Weights of a small transformer language model: MLP 384 SwiGLU, a variant of SOAP for these matrices.
Each number is 128 + 24 x the weight over its row's rms, rounded and kept within 0 to 255. Layers, rows and columns count from 0. Numbers have three digits each. The size before them is the row's rms in percent of the matrix's.

# o: layer 7 attention output (transposed), 128x128, rms 0.0715, rows 10-44,73-107, columns 0-127
# v: layer 7 attention value, 64x128, rms 0.058, rows 10-44, columns 0-127
o73 102:142104123134143136143120145137112154137109099121096112116176125112115140118114139141113118130113094160133152116178151139157155148131136141161116130097160131121141104148157149131174137170143164104115093132135082105124124096105159121185187148093092135109156167117140136154132150114154133094125169099089116161117160156144101107159106126123108104120108140078154122138095094157159116080148
v10 108:124160076120096125170106091145158140147089181105134129113122116102152096116116131122128160120080124160119118121086108137162122112113103125128162124115156123115133131123119126187135119101146131132139147142124127168077150137105156104151109147110120110157114138155103162128172147101149188133099125139132103156126161153118117118108194114140135119144098157095094133152132129088124121181139
o10 113:142153144136154145093116108137200164101099111141104125115095087099150129115147105119116130129135139058117181149140130141154160152109138180134157136074102086133141123112167121157145121145096143063101142127160169115124116118123122148124138167131136108099103170141154074110113146145139120102116112149129136115161169138130117135142130125098149145108105129113127134129162154121108137150116
o74 087:127129101128123122166169125107094121096127135102147145150122173124123128144096145152104116152072175167156070120132088127111086116123120106141141131088114150097137133110115146151110118137134134143115133106141161154085146160102120124155127089120098152133119130074133174151174114112109146159136182086163126116127150110109140118144121167147138174126117130118150103111080140111156151138143
v11 107:170121159142109113113115187102136144111169149156112143162106158120140128121101144102117136128116126145115118129176115121117105157142135134115130147152099097101140100093143169123173119149118130100118140116150123138160134102089124159132149158145154152102167113124140129105123107135184097142163140145135113143213139164136121119079137143133085088103127104132151161126105143139143120106183
o11 114:083167065117119097138142138109160106117145094142160166138156131097097121116144123146105134123127140095142143103137148110086113126148118088144132137113154143141111128153154104106124180089157114142110135112129138142096155160091114115065104170146186124116104111148093102103148127114132129166112150169135113155131107117137131111138130135099150149142115112121107146142097093168175159138102
o75 098:169115133126143162124158154114105144165120152101146096134098100143151107151103144098128138069138117156083119151135121146184141120144149142130136126183106128141094114141116147154155084174121165091157117113124127122169112131155122113131121132090100125148157151102181159158112142105142096113149145138130099115128121140100095142122122165102110129136111160096160117129176159099138132102169
v12 105:099174078124155161131151144120125128072144120131085117136130164087140119174103116100115107130159136128104123149151114137099125122135189107132111155127148118093090122107129113122087165137135101161116111156100107123095111118122111165102087119098109111131103126121140126126132125172068115172131133146145112172115094143101104118143107159141118087154149140159114154108081104134106105126127
o12 107:117108144164165135144113159140130106150107099093135140114130079116135175131131120146144117151103090126147173077149113117128132107128135145104130071155190142142125121120113133133159124109133113133141109144098081129144127107100098099175138125095111102116125069098135147089136089108129158136171133113136185138131087135150115105108131134130200114158130125138116114107150142103109149127124
o76 100:169118106079117124095161114171073119121173172166135092145117134111116131160134108116090122123133135131103088143142142124109095136137096117159122126130130135127117097139135150113113087156121118133139144107103120144072133139152143129134141136135166109175161143153113101145116130128126107149139112137110135119105202119099127086140110108094132135135111130156096156143067102162135070106143
v13 102:145128117087103135172146127118085100117139116118135132110120105102176131146098101145117129156094131117124110087120134128066122108159130149141154088145174143141133103126167098106105157108133099103118137139148166155165134113095150133115135105165126098143113142172141140153133141154131116146132087155127110140073087122112168135147137172121130158184109154152127152104164111148124146173128
o13 101:163144128132118176120135089113156123084111147154165156147070112106192143155159131124117168128085141112149116103136141137153153145160159086118102129147127166104133102094150179079119116123131146082101141158127120127153122179150145122100115117128116143128136128122147148148142161152094142111123109113106126103130132150126189127091143116116155148120161089118126145166123149129134113135106
o77 100:113109140158141110148115117174147091123136090087121139131141115135096119110117104125162124086129132095102118171097138124067107160132097116165127118134133090123142169162123103142111115121108124195137130106116115135137170146095079136120156153123140096178139126081082097098137117113130101160127101180105128141131152105136156134117127182100146127138133127124085111125132141135097110149132
v14 102:125125131159094101142130141087132135120156165120147149109140157112098092131107135146132109127142147117131093096189138113136138139142105136087112103112165109156134136130124145112127148099139165145167118124131126157138127141130130164126153130135160138084086133192091127081139151155174097138134114098082125107126098129113086141136189155101092133142158113139145112120134119100139114200127
o14 093:163139112128129119134090137136112128116135102136173104123171125164124126143105145151147117074117148098137149144102149145137116101110144118116076138094059099157172126138157078112101137158141138156149124147177155153098089126115104172117117116129129096109138141077155132139159121118143120130128105145149146089126157169163112143128102089143139157096172114144134130132184122136134116134129
o78 108:105138131114130143122147138118082104135098117093122141137110109102119121110125125101094154107151121126131108144151127162091141123088130139176154121142147141104047130096110130111141108141114113112124104124077146106167155115170081076098156099091152094088156113120104141130095149136116121145107155129180122174125118096060136158128138142117132109156129133129152133131107123152131142155146
v15 101:119181137152159129106149110125162115139198139107156136156136125087094138116139118157166107103183152137106132148094134078145159124119142171117106116128155145138137149156125104146133099152125088126170159173119147120132159119103124088147132112174156125093139147126118124101140120126132109105149106169157155142117170119108114153158153111110117136105119101165152118140109168161103156136111
o15 104:138113108150147142097111115146082135148115135121131126125142139147114153164121123145156147140112147164184145118159112139109113173145148117149165137134126126114136122151146113110124107131167172125147073092138206132139131114092139154134117134168145128120150159152119120136140090127152119146130149083111140106101081127160076128103140172102119118123113149175126137133173143118164185164114
o79 100:127114103123108103136129166112174151127103131132111144095140119107155082077091155125106172105120167121154110166162125140138171100139129115121096115096137168135146181116127132125134153130106116140109144146136070144120097114122079109115122107082128143104104132150110161114143102138109134113122164202120155098149170151132163147122114116153143135089119112109114108132116111121147103140173
v16 103:133111134126106141057099099105181109155130114131114167095128161106148150106130092134154122076136145132152116152111088151166155117109105158126137126112149144139144101154109118150109077077143155134123082097157145112111143198125154112149121151167117119116114142119144140155095120102116106131194107153115123130144099128168122137127156133129088140146134130114120121134122146173115128138113
o16 103:144139104164115103146144129143155095141138139120126116132131112103151115121128100138126124156160118101136089104096103108121140144102162107176123115138158115112148117145094096112105120174180111128129119134140134158143170139135130130137131088120160142139103125071087116163167139141134143140107181082107093171154133151102189133107132129181111120165075103133140153160150100105125111135126
o80 093:109101123115151169122101121103118126101087153175108170118161172128132107122099114147072132122115140180142109106188145149125150128138099112091109141124137148112141157119155131165136149114119143169109149110119166084166079137107105118081141152151109134104107122120122121126116122142102086130129141195158102130107125110124070137142121129122136126145137103128148118126093164142162136133158
v17 092:114095137150120125151106148135109115148051136120131101111121130138095131169132136113136195149143139106089099121129088088192135146150109126138113131076149099122109109154133145152136144107138130134120135124112158124117125138076172115132160175113142084099126077114126169144128107088110115092132112117136142114088131145168150125119137143147135150164095137116106093141118158099108107136128
o17 113:132131135155132157105157123107158113149133155088148126121150112121167128111138091143148147114116138117127087104124150135139118132121088165156140131086125135117176148126128138122120110133144138123166096101176139124156085144103119100076150084086115169116128159077147121127154187119112167136096111131098100111156149144111108131141123110112105127099115110137205127144138148173107139163127
o81 095:146148130093126142144095148127093149066094128127122125145127144140077145172133149112094110147109118164102119121110135129132167126146141120106132152142080094132120143142134109122114143130105139134134157178074095125110160121138145153194103139177144115066110095148129132138154083126175118117135133088146128160123093120170123129115148130135115119152142132087105112117082132096133130100147
v18 090:109136114149100145115127155110117152103156106151106108145154152103134150117119104158117134123161152140123136170135127095101113101116132132050106136148079122102173154114126130124123149138142103123146096168129143146144146142160100102158133088087128109109071133083100154176156137156096133157098161134123104160126077139145106126146119164095146133127129164152103160159120109103136136118106
o18 100:140137106129129165128111109145118150130127108139109107182101154102124111134139106110154075135146076135117112117102116086096139164130145124085145123120164132115118137142138133148138112071147134125108153104142114147160145134128127150164122098099160118140113141111084119110099085105099129152140095100136140099135085142144149074123107123163152077160101081129095135148102151165155142098171
o82 084:187102181091112111114140133132113100094124124054123111134109109148103124126146121139108126114104169098138154144104118198087137100121112123164157098149122161130091084140106124149127124153112157110139118129101098082092078131128142125147101123167128156142138111134141135098131099142107158139108150155103148147109142105093136120179113140105111124117114150156162134142135094128117117145141
v19 089:146158103165183136146146093111135112142178123094134066146131157126066119131154141124092110138120139131146146159169138147111106094102119127158123127113130141152111125167107095099093120145126165140108118110106136101101127117153111115082149131058161111126130132133109178107112163140155114113120128151132121089103108133145106146108107091135088126156128118123102158136104121154128181137131
o19 103:077128169123122105111113149171126102124120108106083166131130120157160163120137152119113116112143154142119106149136114136108188138142169116113116130137127123114158133152161176125144140134148118155146088136113150112133134154122089123195138117109102084154171172108096139100126081132176098110123160131130152153102116155113178131093119157131120127087144112152132126104132137147136150133172
o83 093:158121105145170131148134101140149131097127122130156110104076136057110126084136100159130162100107120123113121087117156117145116119109107127111155114122124125127095128078128096113117149084093108091127168140108100165125131098135102113118103156130171130141100112163121121120130144105098181145125079126164158131123153130121056117137120130135164112138155146138093129141124077108128123142109
v20 103:096168149115145119143136119129155137099138138107103118195100140106141131083104128137126110116130128101172130165145178118137114114068106134161118144152113119148125127152126186110102098120111094118165096119098118093118110152141157123129135144135120141130106157155147121113098123135113139076115155132141083137149074158194105098093107090134119124140138124088132161122140123128138122144087
o20 098:125108113129113113176134109138081124090148062117142103135139102147114120146142119184112108154118108140067167106167104107096140133143149127100122100161143162122138053147154126154150153115098117146117112141151096122113168126137139141116153139117122126167137112128106183137118152153155155113111125140158138119090132116119112114160099135149157098076143151117119106106161099119138153131134
o84 105:123127127101145145105111174127116123111120186117097108116127196107165141136099142138143155173127110174126118132086138141116134094109110104109172126112149142116120193082110111139094103101116136095128129106118148130126097134124125119147089115176128155094096123136130103113136121112096091138153144125111099151137080125142121113134194128124168156139111129090094155123140151110094111131116
v21 095:127146140187143156148144128144159143115159136086131130108112105095189122122155155137099166103146109140122135113093125091117126140131114102097166089124099146132120144128097085125066115123104121121147088148110111141128136155177126130134178115112121113163140183133167107152119143107135135136126150068095110157170132148111106109123143087169137136106143108139092122112135117112115128096128
o21 114:153126136085140145084125099146099121156083166140137116174125130142087174111107161167170094135151136116119165157104120143144131130113139133092152135118154156138102092148095137157119110144156179097107158100124112109090128106156106124165111117141142146135129120118130117119113156166103082128134135077138143097111101100116103127175106143136140141102175143097110103142112116129144137079123
o85 092:095137071164135111169112130144147155108167085090102150116114144134145081145106108114101127167122135121102156097147136082093102117108117161117148148103057128137120133136140091156139157112086114106113103140163183142124123135083146119106126151090114091134114135122100136123120151119162167193168113132135109150126150148137115154127135097116134102144131136133126138120123145137101157125145
v22 093:106142131131107173101085141105131175158111077138105141115135139139136128163115140064134131106141134094134131101183137147142151154115126137103129149145170154172160134153139131118141123183142129108121149176148146106123126172122109141164113114115100115136139170132175182104098121148106143115170135158172107141136108122140159161107117095135135153128130135151141128112104163110152138092105
o22 108:125099137107164126128140148156113131149154127099163144097111140130115148124127104113130109101143092103144127159132108084118112100122122060150088138156184162141110169141146109127138130128139109144173086081172109144161098134142099102136113160122136143152132112166107099088128126108139184126145130145123143142139092125082080080104141135144116075127115114138121092133148106107129115121128
o86 084:097111141166135170156096110137153106061126111130140137137153139113130114173118126114149132135124133156150093147119158149137161093130129164129139086088088096116171092069117141110109112102122126160106161137102120120155116130099169154068128100161132106148101155101154140124168103157121081137108132132150113131108132093156145129122150115119119181120146156153146128134129153124129138108104
v23 108:101065112061109079091167159117103179121124115117176091162136128108124136107104124147138139120140131127119102120126105104130117166144120126111126106172110132132157095127121143075156115094112102110116122132158109116074159134107111129130136129156110116105127101116117133127164127173121124091110138152141154160163177129094128180103096088112106135134135130138128138151112112153116142158139
o23 108:121108129094122149176115121160121121114151108090105139132143186106158122132105076159132121159104138133171097132156141129152108123123111212174100092101133127146166085140124139127110116154155109128116083084102134128115109140136139103101150145141134142145152152130140120156095154147112161140113101101129089169118139113152117135169150110104133135121131099104132104162144101161102155130143
o87 100:172122111116141074109170140116106148132108155093129144140131127112162140126145145175139160109117131105089137156137112114120167098104117079103130143122120163082079156114142153096171146152141155121155117142140111119134122169118150140142148100114142130190164163141155158093165181100120148137110104169100128109099150129119146131133144127147098166123132149152135131147148104096152126149139
v24 094:142116147132116142147129121145137126112122164122118165177094111158101174130135145153104137185106171137134129128101134135119102156134141121130124091166119096119148108084130148123106120146111116127145184088148090154114177131174081178137099110111110138107114137135101127142128135131109172130147155139114138135130093134130121078144136112105165133115111173156103154177134100087108140164143
o24 096:132141091132121162078123118111161131159121144128126143125151154144144150160106091107084154158131097106101096172148123125114126089153126125133111126103096119105138101147114085125152104096150112126110170157109120112119126146109130119118173154124149136114141094113109148105151120071128111095090083149133106111091104175158164099129154187129118136082124109135114117103162097157121118103137
o88 093:126102095115091110134132101116097130150122137085093109133128103126116144133152164108141097134090157120143130116080103121110129130094101154133172152165173147134113093126111155106156129146152129121111090093148147139100136127097154136141089114154108108177120188134185132139119100128118179177136131137109123148161114132127150119105105105134103085148125114101163145126122141100091133147078
v25 086:161098105176133101148086116134149149113090135144160111118125108111118138105152115158127130137147116084118115081113123160143087081111080108124118112125092118095137094157123151121159136091163101166094172144109089148144139144125109087091170131088126140092139149158120092099132160129146095134105076167131150104120137143119144126107097136097122122115097128125125131103124158114122155122148
o25 095:112115155133155146118128137104151129099182121120101125159081144115114107122157192107143119107119115135160119143167130120171117207127103131131114129121133107104137131139140115101112108155152160108079120120158090138155128099131137145158115115169115121111138119110175140138127142117107140134119152110097090136102132134155146096122189090142167111080165126124128117137096166120100105132167
o89 091:172146108142114117137164121119160109132089160144102144117136109150116139129143084137103160115141108120109129138084120173094144089112153162132147155152090167150094149143151130126129091075111146109169126155141173107116143111152157095091108160124100135115111130140137102126116127143131125095182131106170131094120117159153122145145092155127116108153097163094106150115154117123133140131068
v26 088:167150166145123170165155115109143124116141123157141134150074135152136131166140136120120107102103119120129146154127132138167161108131138108133133085129121194097143138152169165113100125156120184097121127134133141141129111158128138111128172115176069155141177151116112102129131129131151140153129114117146106126092113071172097119118126107189121143122105171135134136141134140136135129089113
o26 097:143168080110129094106127121141118154104116156134104131158143137082120084104127144170150126134034137132087117104149120063081126116137099121131150146163154145112120163160101140107137118138116098146141137130100171129122113144117126127088124115090097124164138103161155162092106121125129097112129122156132132125130106144109159163116106166129121124146153113155120158110131109097161123125112
o90 087:091122124122110110161140111128140114128160120155131133125117128144121141164170078082136121122166140095164155118094126194147117115092136100141127152045076096120131122141138138121115145091106144165121141155110139126119078136090170120118137129145120124099106141144101130155146137153156114161152136098119104116144126137113108110136137115124158115153088167130090098127143156156131110180150
v27 093:111106156116158126164135144113139129114140115163135151132142140131068102122080103143122118125083163133114144090179152136095124121135142161147086142157089151132105080135162137109118144113131158105080136131138172099132112129106126142106150126130141154111091111128127090129155187168159085113143181119133121117149112180165104138127114120133116165103136131123144102113129120143104138174145
o27 095:135127167101065140136096091143073086107141133113123160153111122126149143136147124150137134121106093172161102139132170112095095142146119108142106112153120139115151131092102157099139112135111107140121091168130181108138130157138165151115169124124099083156159080080121152145129132162162106146152085154152137124077123103130125145117117112140160120121126113154131122135110137127172142126130
o91 093:095122132113132131141182160134093152104130113119173108122115098123187084093111128095097117106138114116117108110101096136104166108132135159115150104109121128177092158133112138114109149153140141112160153117100139088107145110104137123110143122123101167139128155153145098119101129138144112131123170134173096193163148159115182171103140134125089139134130102116150094140126133131099157138117
v28 101:148152132142089126152101122119125147117122173110181166132095131117102146121132134136160081163117127128147102176102165165100138072147133151087128099125155150122138129119106145129156123116090118125147162129097113147092181123137168129131131162152152148142175152148148134099143152090096175102092103126121132123083111137111149107113116132160125118101145134114149133104127095152127150170098
o28 106:136117146163109098088105132133173102155122170182150136150094129116133143146144124081097146120091116088079114120117129149138129123117161135113098151125104116167136106124124177132131139111110125152089151101124093156136117112143125140109123115115124092149109151096142146186127116087160169124119121130120125094110122181145122115126115143109084107148128134158146165070145094100123104173130
o92 101:153188099174123146124157099136147146154109118162121161107117136124117169138124138122130153131103160162162124193139097128139126088127132087172154147155131179100119118105145123107135124152116129125159123143133170140097138140091118143140134129132122153126107110137147123066135151123116109141148145138137178121130090117089149154152163129111180159117128156112081102159165130112132166117118
v29 115:127104138147149103134139105109109141161119126127166117147107145121092142118124115141165134169120132166142067139113106137146097096137110136121179117131115134090080147096116119116138148144141129156110083100099133167104157152108113137106104167107115135112157110119111106114115163138118131150133104157098092104182197156114170143155168131107114121128143108131150122187127139157115115102166
o29 110:109133082108125159139145118132141156171111144128114161115135158080160119126173128073133154109112150098133135104093108110153159133100125129174112094088123098139186154103135145114111134166112146120135175121131146101109104126145144148144173080135123096152143144183147123138134080152125127150123124134183145142155129129130130121138122089124125157130111139109128137144088158106117186107136
o93 106:136106134160153095077116145103141103126144133144122081145121098148130119121107103161105143109125119154126115166136134105135096131144166109110141132146139136099079116195116115094141110135182126112116107105118144158155142113117136110116091142120120155147130122144156149157108137104137142076160135155109111106132153156113070161092137118096160116103109156111139127095182100131145072163134
v30 092:131121121155133138109107147044080090132156101119121138094088112168155116132160148103118143095128105115170107092119107119169111142133142171147161107106149115157164129131125127131158115145159116126103133107105119096153147112112206122128163148155109139126113111118138158087103095137148120111127147123118106110104114131105145140141104183125151087127125121128117104125159131154154160151107
o30 095:178148116129145116147128139123150143133133132146144182085160077096120137103114136130091118149113143118113125116158153141148115089118118071144144136113130132106123098145142106157123100128116137088107141126146140106123149117189104113154087114081114114115150157141157121131188174109179166119120107102068132107117139100144102106117142124121164140143106117142115147085146131125076118124112
o94 098:109099137150137147134120135109157092116139091153130108125112163175143136126118128135139105106157130115124133110122121138153144162111153152085137144136083143144113111103156152139120118155088145182180134147127089157198125092114151146158163123189136155115122108079107125137117153126095103096087109140162087152136125142103123165134131151112135134092162110123133129129146136126126065143123
v31 100:105098132086107143108111131151057115099128116151097097118139128130073109121102157139117136118145141146147163158140139143093130098099118150137106093142088132141132133128123114136142160148155120174100148129112136133107118082079164115158156136142110151071097084072114147122156123135107128114093104098099116124126151096100144150144122118101122124140123126123125074092126109145154090143155
o31 097:141154100114153117116125117108125164082141118086162095144132097136136067127110185126145139123132148135092119115129114156129107121122135156141132186098083115127130110111100173120151154126132122100136100103106140112135149115126113122108139120113142133170139120078190097134130107150136105106131145113149161121162127081143161151107140139103096088158151128103142142151137113152134204131103
o95 094:137107176148116139131158152125090106134094109113091126111111138139104150124199097150116126102111105148173114143138154120127172133160144151130150114149141111110123118116150153133124109166124137123141133162108148103121157103177146106152071094135114123092140132177109125126114108112103132089110115169111104121122151157153130096137120103151122187139141107178137113132124103088132113080166
v32 103:121139134118184111118114102124120116128115113124109109113135095115083104142135184155168139138130165150127161100128128117139173100138100161136164132161125126142136089127127148131125092143127132186139117115083160093120155143152156107128073139100131073134135143135143078151112125121136159184107111129156107109169165155104118143125138145169128095145117137133101096150093151109101140137155
o32 103:142141134172101141135151074141147143143126118158146168092085110148182131096135136111149118134163100143172130144114083127133084136139108124095147092165138118128123168096138136086138149166100141128120116146129139145139139114130165156154177146180097146153138116206157164122135097114129143113149146126125161095109120158108166121115110121111139156134128097141122104132140125118168139122133
o96 095:139131135120149173109082164084164169090126114105122116105154133151100101155097084156110171136094119141138127125168089124122145156120158153153125150081139115119126148128134130170151137148139131139156136127157126118129131118098147123120082126115135082123111158101132148152129145095110119141116108109126144174116129130101064112096113086150111119099109136094154122157105142081131143088171
v33 096:157138171141167159129101120132133168082121128105103132166167109104123110122119157129148118141160108149117103153083171116163113085158149102088114115118101158143099122063138137117140123128127128087150131140103169098128122146123161125121112161127169106103130135142137122156077123148123056108122127116118135148110134122143102100125109098111109105073131136145110100147136130161150157101118
o33 105:118129129105131165133148095070111145136161119105115136141130140129112117112146135140107097122125134145118137121117099161100114106114124124120174136149108157113127118175122142111146131117121147135068124150114105127118141133153104102161123111096109140124141143152146189060109101104118155219128140129126115103067111124110128140134114106166136097163120147125125110070089091108102120136154
o97 096:174126113142130093122090131156098140136071119157150142121116108137162100122086159115121116143129137128131133144154165112090146136152126152153096113110112108133090159091137127127090171118129122127152128098167140093126102102110159141107134165097131111135149114150097127165134154137139139078127159126128186128190117155132115121110122121097175134083127127121170143171166163128145148109113
v34 100:123140105126123111137146150111107110142117117116123144127151115141169142135111147131129106155130121112114134199125106158165157142106130132167126084075174145170140134164163138161157132135109113117110131105105143124130120137110151132135097108105099105133145156148148096101181118161098171120127116123169110156090146083179121147100149113124156203121109104124173127134151124103134116108109
o34 099:112128115084152108157149087090125133160123154135140153152142186105135063136136148107082150111132127108160109113156156102135129102129083124136136172149096124088165144125117168120143103099163145147140078143132139122108083139139170116071115161120121127133173117141152130152111120121138081101117157133106168137145167133171116152155133123098137119132132151128107135104117134134119123153109
o98 103:164148139155114152117081132172091108113173120133089105100154141117153157113146125133143145181158169164149155135119137150129124168127145111129117094067173126140113146116116132141097117130119078172139155149131142131128131101122112143174145132181143120115092140141120156080137121117102121181124136116147107122144128075133140117130130176148147099094114161157108144099122119130140114106132
v35 109:112165087121149139136145089124189081107130180126139114141069124161081139105137155142110124138149104130115121099154167189134125141125108129129152144129103088114075164136159115123139137121130143109152159140127119125145135128127128068124160141143104114137148140146140154135146144093165105142122175140173115103104119142152151125111154141126175129154101174102120132157128112123140129168114
o35 111:121146118159108167080138122123177134148094110149130145165115111157178137134133134126116122121108153142130158141102140084122123165135166133092130137135143110139114093103119092164133131118101154100137120128147127123086175141114142176176179139103149089141134087142157136107098109125106150094137146156086127149122129152144122142106104130114133091134140171125118090095111167151081159139097
o99 104:141140150119116130150159114107135124078157173136109148130130131081080167120129105100117152115167130118096107099126139159165112119104103171139118117155063164120116117132120128110111129113156122122140127151129111132162120163137098097106087107143109176091102138100115092169193154139144134128122120121137107069166101106145145107142156159120107160122137084136145120130151122143153126139125
v36 097:111140118138160095125135095096107114140161140153105136086154115122065051130120171155118112111153166096179133113126121154132110145143120160125127166152098124115091140125151096136099147146139133137171175114119132151144093097109162145157086151134127137109129094101147117139108136113108113121101123098094129122132125120122160087149126166088094130148113115099133091106139083120118108123125
o36 101:124143160146103112130119085153076120150130128108173148127165112167107120153100114158151104118078167087117153141098127132145124136125150116118129095132118103132108081112141124150120148151149170126125174093153139135115131118085123166153125129130115117133149149132115182161131111158127114109112118157149153130187128131090133167097160083151119122155127099116116149115110129080151133160080
o100 087:108071124140155143103118140116128106132132106113094134079115152129128133093136133132108170129166099107138085096108136129160119170130115166101150136166154081159167155115110169143132152162100088138139100171104147145111155092168126097152143134143158135133113150167132097138165089140132144096164130130131102122112122102167128122146117105094105155102146113158163143161131129130115097104127
v37 113:131129103112125140144140094137129141141141143133105165135186138135109139150140100125164122117126098151145136140109132115087157099124170181121112107136188146121139141084147114121090143155163109088125175164152129137133158109121132114132142099124147172114118099114171160181161133115117133144103126069102128176114106133100139134146123131108133155131101137130167158141135143087123133134061
o37 105:147159110169121141129152100154136145104120118127105099151093144119117155117102134131118132106122083126101077175129095119117164152101117135137144122101110170133106120200087139161118103077157097132130118141107145120143129100124080141124123114160164136139108114130150103124126066136121138089137117139181156099110140149117114105112108126162118133124087112146122104142115165109137176138174
o101 115:144118144098119137146127122114145137172133106117171173126131137113118089125134172076149113148147175129130149138127097143151118150170138106144126127147158064090170135104156158115153162168133163154132129124129149154115156144121116129119167123124145165103115112146082080119130126127123110149108121156088112152159118070138158104160161168083095127124128138136135139164123111134120118112093
v38 096:095152159124132148136115108131111101159166152130128155136139108158080069149103113104119105107154117097172128158124121159113126094117132121124074176113081122122142089124098159152153155128150150153130124150139146132124133127092146075118103107104136114124127148126125133130141105115137115137100123104114164134154186091131100134164140119125102119100137100147141142160095142126087147200107
o38 103:126103134142155147074114086104098115147136122085133134119117121151149156122143158122117128130183115179172150104076144120124159156127135144128120150145138141124102148131128087089142146105099128124137113143109154110168120069113128120094104138109097098096159125122123121125119099141184108107188178113128149100100108153169103126137124111135163098094112147126134106098134123124169129146137
o102 091:095123111116173114149159138118134164141129145154124173129123087162140109119193081098138138107117153113142159149129128156110127117122159136128158124145134114135175139087131189097127156116120156114131123120097125120116132177155141141137125125119153155170143168183137127145159130116105166126119150130149114157109132149109090139166082124163079150151105144168154150132123156130122164123116
v39 100:118131117136139126152096147176109136145115196163161146142136133150107144135143163127091126153108150080106094105099109140124096145159114076134161117126090097100099122130117112151118115117160132158124109166115119125093148125123114135110099102085160124105162111094093103117100111136124157167090139108142128138156100139095124136131136091140126127114122128156111134139136169127136108114214
o39 107:099155157107123179129136140090139115131140141117118112128153079093146103138118088099100140094172135113133142089169169138107114185149168136137127180098117106138132121119115089128153138146140133141116138126132121138124146115172101156122129137122104142063128127113151097102113123134110083074176115109157128122120156151128122112091133130164081131162128157165119101112123128123152106095122
o103 101:161120114130146066102137130156124144153112133124170156101150149151119095154117100173168129127079147130107120126127140100153097091105139134166110120132137130141090134141127149166132130130134143096141133118105138154075123142116166151121073109128143114175079168119155133191163142111153175139133119084114106114135114161118099161120127113114140113110119112090156135168141141145104137128118
v40 097:168114131113115087112145131110119124137186105106164117102144081114149128113123122157137112132146106127122148089169156117082151157113128112135131110117094140139148127100099121119110143128120086094127137126096096107097147128157133143123106105102152119112116134130147124142138147081126172192181080147154123183110180083094124121139127127103145145148133081110133134100164144110116094135136
o40 118:119111111174134095102113105146152111108184135128157126160119142114155127121081153114137165148113094094159133122122099134181109141150128127129121118122142098151129098131106104081115122135168091144143154083161106141127123072133146097155133159170152103138140123144147147166102155141115107124128166139118147114114161135146096164163156110118084152112152130107151155151077119120105154097114
o104 091:123171118075111192154102147145114153149108087113117123130138115140126097106138134165146105148126137154139144165077180149085122098098131124085140092129145142132128131108153158177144147086097142082136111130094101131137139144113113134095120125118132106151124141090112140108116125098173138142135102137090115147128110123097132132078082158136169096119138125165112097118148102139113108140133
v41 084:132158121157140094151155134153130149115100114154135112122104137087118114138159140153118094096135117094127148154091130110140123098116127116138132120164130125121137080093100140132117130111133161140101159114130144165169104083117113157144156099165140111149091128106103145094128078159132105121152115136108130181079094173141093069124094104101099119132151132087107085131137166140151115136119
o41 102:137124155128117078152096133097124138124135140132152097122145111140120114145128124107132084106154145156127140109161128150113110167158100141114132093117105142092112096159096128156143102133103127128125158145172139105144153159136075112127089159072098175121106166102094109164131115123091142127114128143099106111087107106107138162118156118107160118121186130117129153126127133106187081099125
o105 087:082153110116147169107181119136149137111072113168105126143079125119127127131152144170083163131106117104096081150117151126112115127109154107157130152162124126134104150142137159141116106155126143126135118113100133144078135133112157113165155113158135078131108107145146146128116089142155135112156145101116131131147161157151129082073106143133125128162079123131122106137111153167128148176142
v42 102:195118113121137130161084121171147126142109139141126188126172134138131169149120116135150116145129132171118130118106121103119145095087134142119144134111066182133105146140128120117121117090109134131163091133105137068122086121104144083157115113125125096154155160109107116125131140122137126117149092123130133149149128136115092108140155104166079111115148108120136104132103131186102087153127
o42 092:128143147134145125120137113131109123160149068131161119134113129148101131126121154169135109139151100114151094141136146097154151112130127126092142157146122105143149129116096180187131161153143121121160158145125102105150103098112125133082133099108132123150123132142166181150148126144157091133119132212199110143163102105104103117113137113143118153162122101166146148140138100141147132117104
o106 099:123113109101113107141112120131153180063119142137127159139152120107147116143105135162136136142123110191145142091121124134128085137130139134149112120101145167127128150126147113119136140111105144126085094114166110127108140162109137112140105174113109105106108126098137103110111155183130147100151156124084179095092144171161125179135104122117122109119127156068135098100158143158161128117108
v43 091:158114125139164162108148103136156151170135118096205146154113131093133150118139154068152127110141126136128096150111114212130139102122116133176144160134139136135153143125074135117134164114162169140120113105122096161181140121106107127115130157116113176141130147120159146117127142104107129136137143106120125165098165099136115123148136173119117097104116119119162123138099152130122147110139
o43 098:101092115166182111120143096114111129144128158164121130099126155154133089107113150123149173168189127147097140119133093143119126129094117095112168093088143139105158136166142111147094131145109109132116154107132135109103088147097117071149164082133106120142128128165137152120126124169107156092134146122135157124149116118147130124094097130115092096159112102081123157100134114116121101129123
o107 103:152127154133135142139178140146144127107149141153137132169106133127137171126109117108122109090131130141141075145136115083146086178168134156151127165158105131154157127119100129125124098063129134120166074088138157149173158069158132146106140134097120147133126110157144107107148160117125112118118103103118084110117145117094131134197123143150129127119115144150127108135100144166135139130106
v44 094:165165132136149141141128051114108113118097132112152095147147142164137121196106134123130140147107110152095107117127160141125111139093130122149117120114173156101123120108100098166151147110178143157143154137094115106123127102102140144115087162139146103138125134150115116129120125080080119130106142118157127116181143134095104129139184108120136133114144130118151132125131149062103113093094
o44 105:095118114134148121151099152141181168164144111143136121086109136155140109098152141134103163136148150092140172128105166144138147159119133134143110073134105127129119152110112128143116121103110109116194152107115129125103136111138156160139099108155150156087152134176151157121137140167122104123150148128120158076096126142155091143095146117091084123100111109133149098103139166111128101155162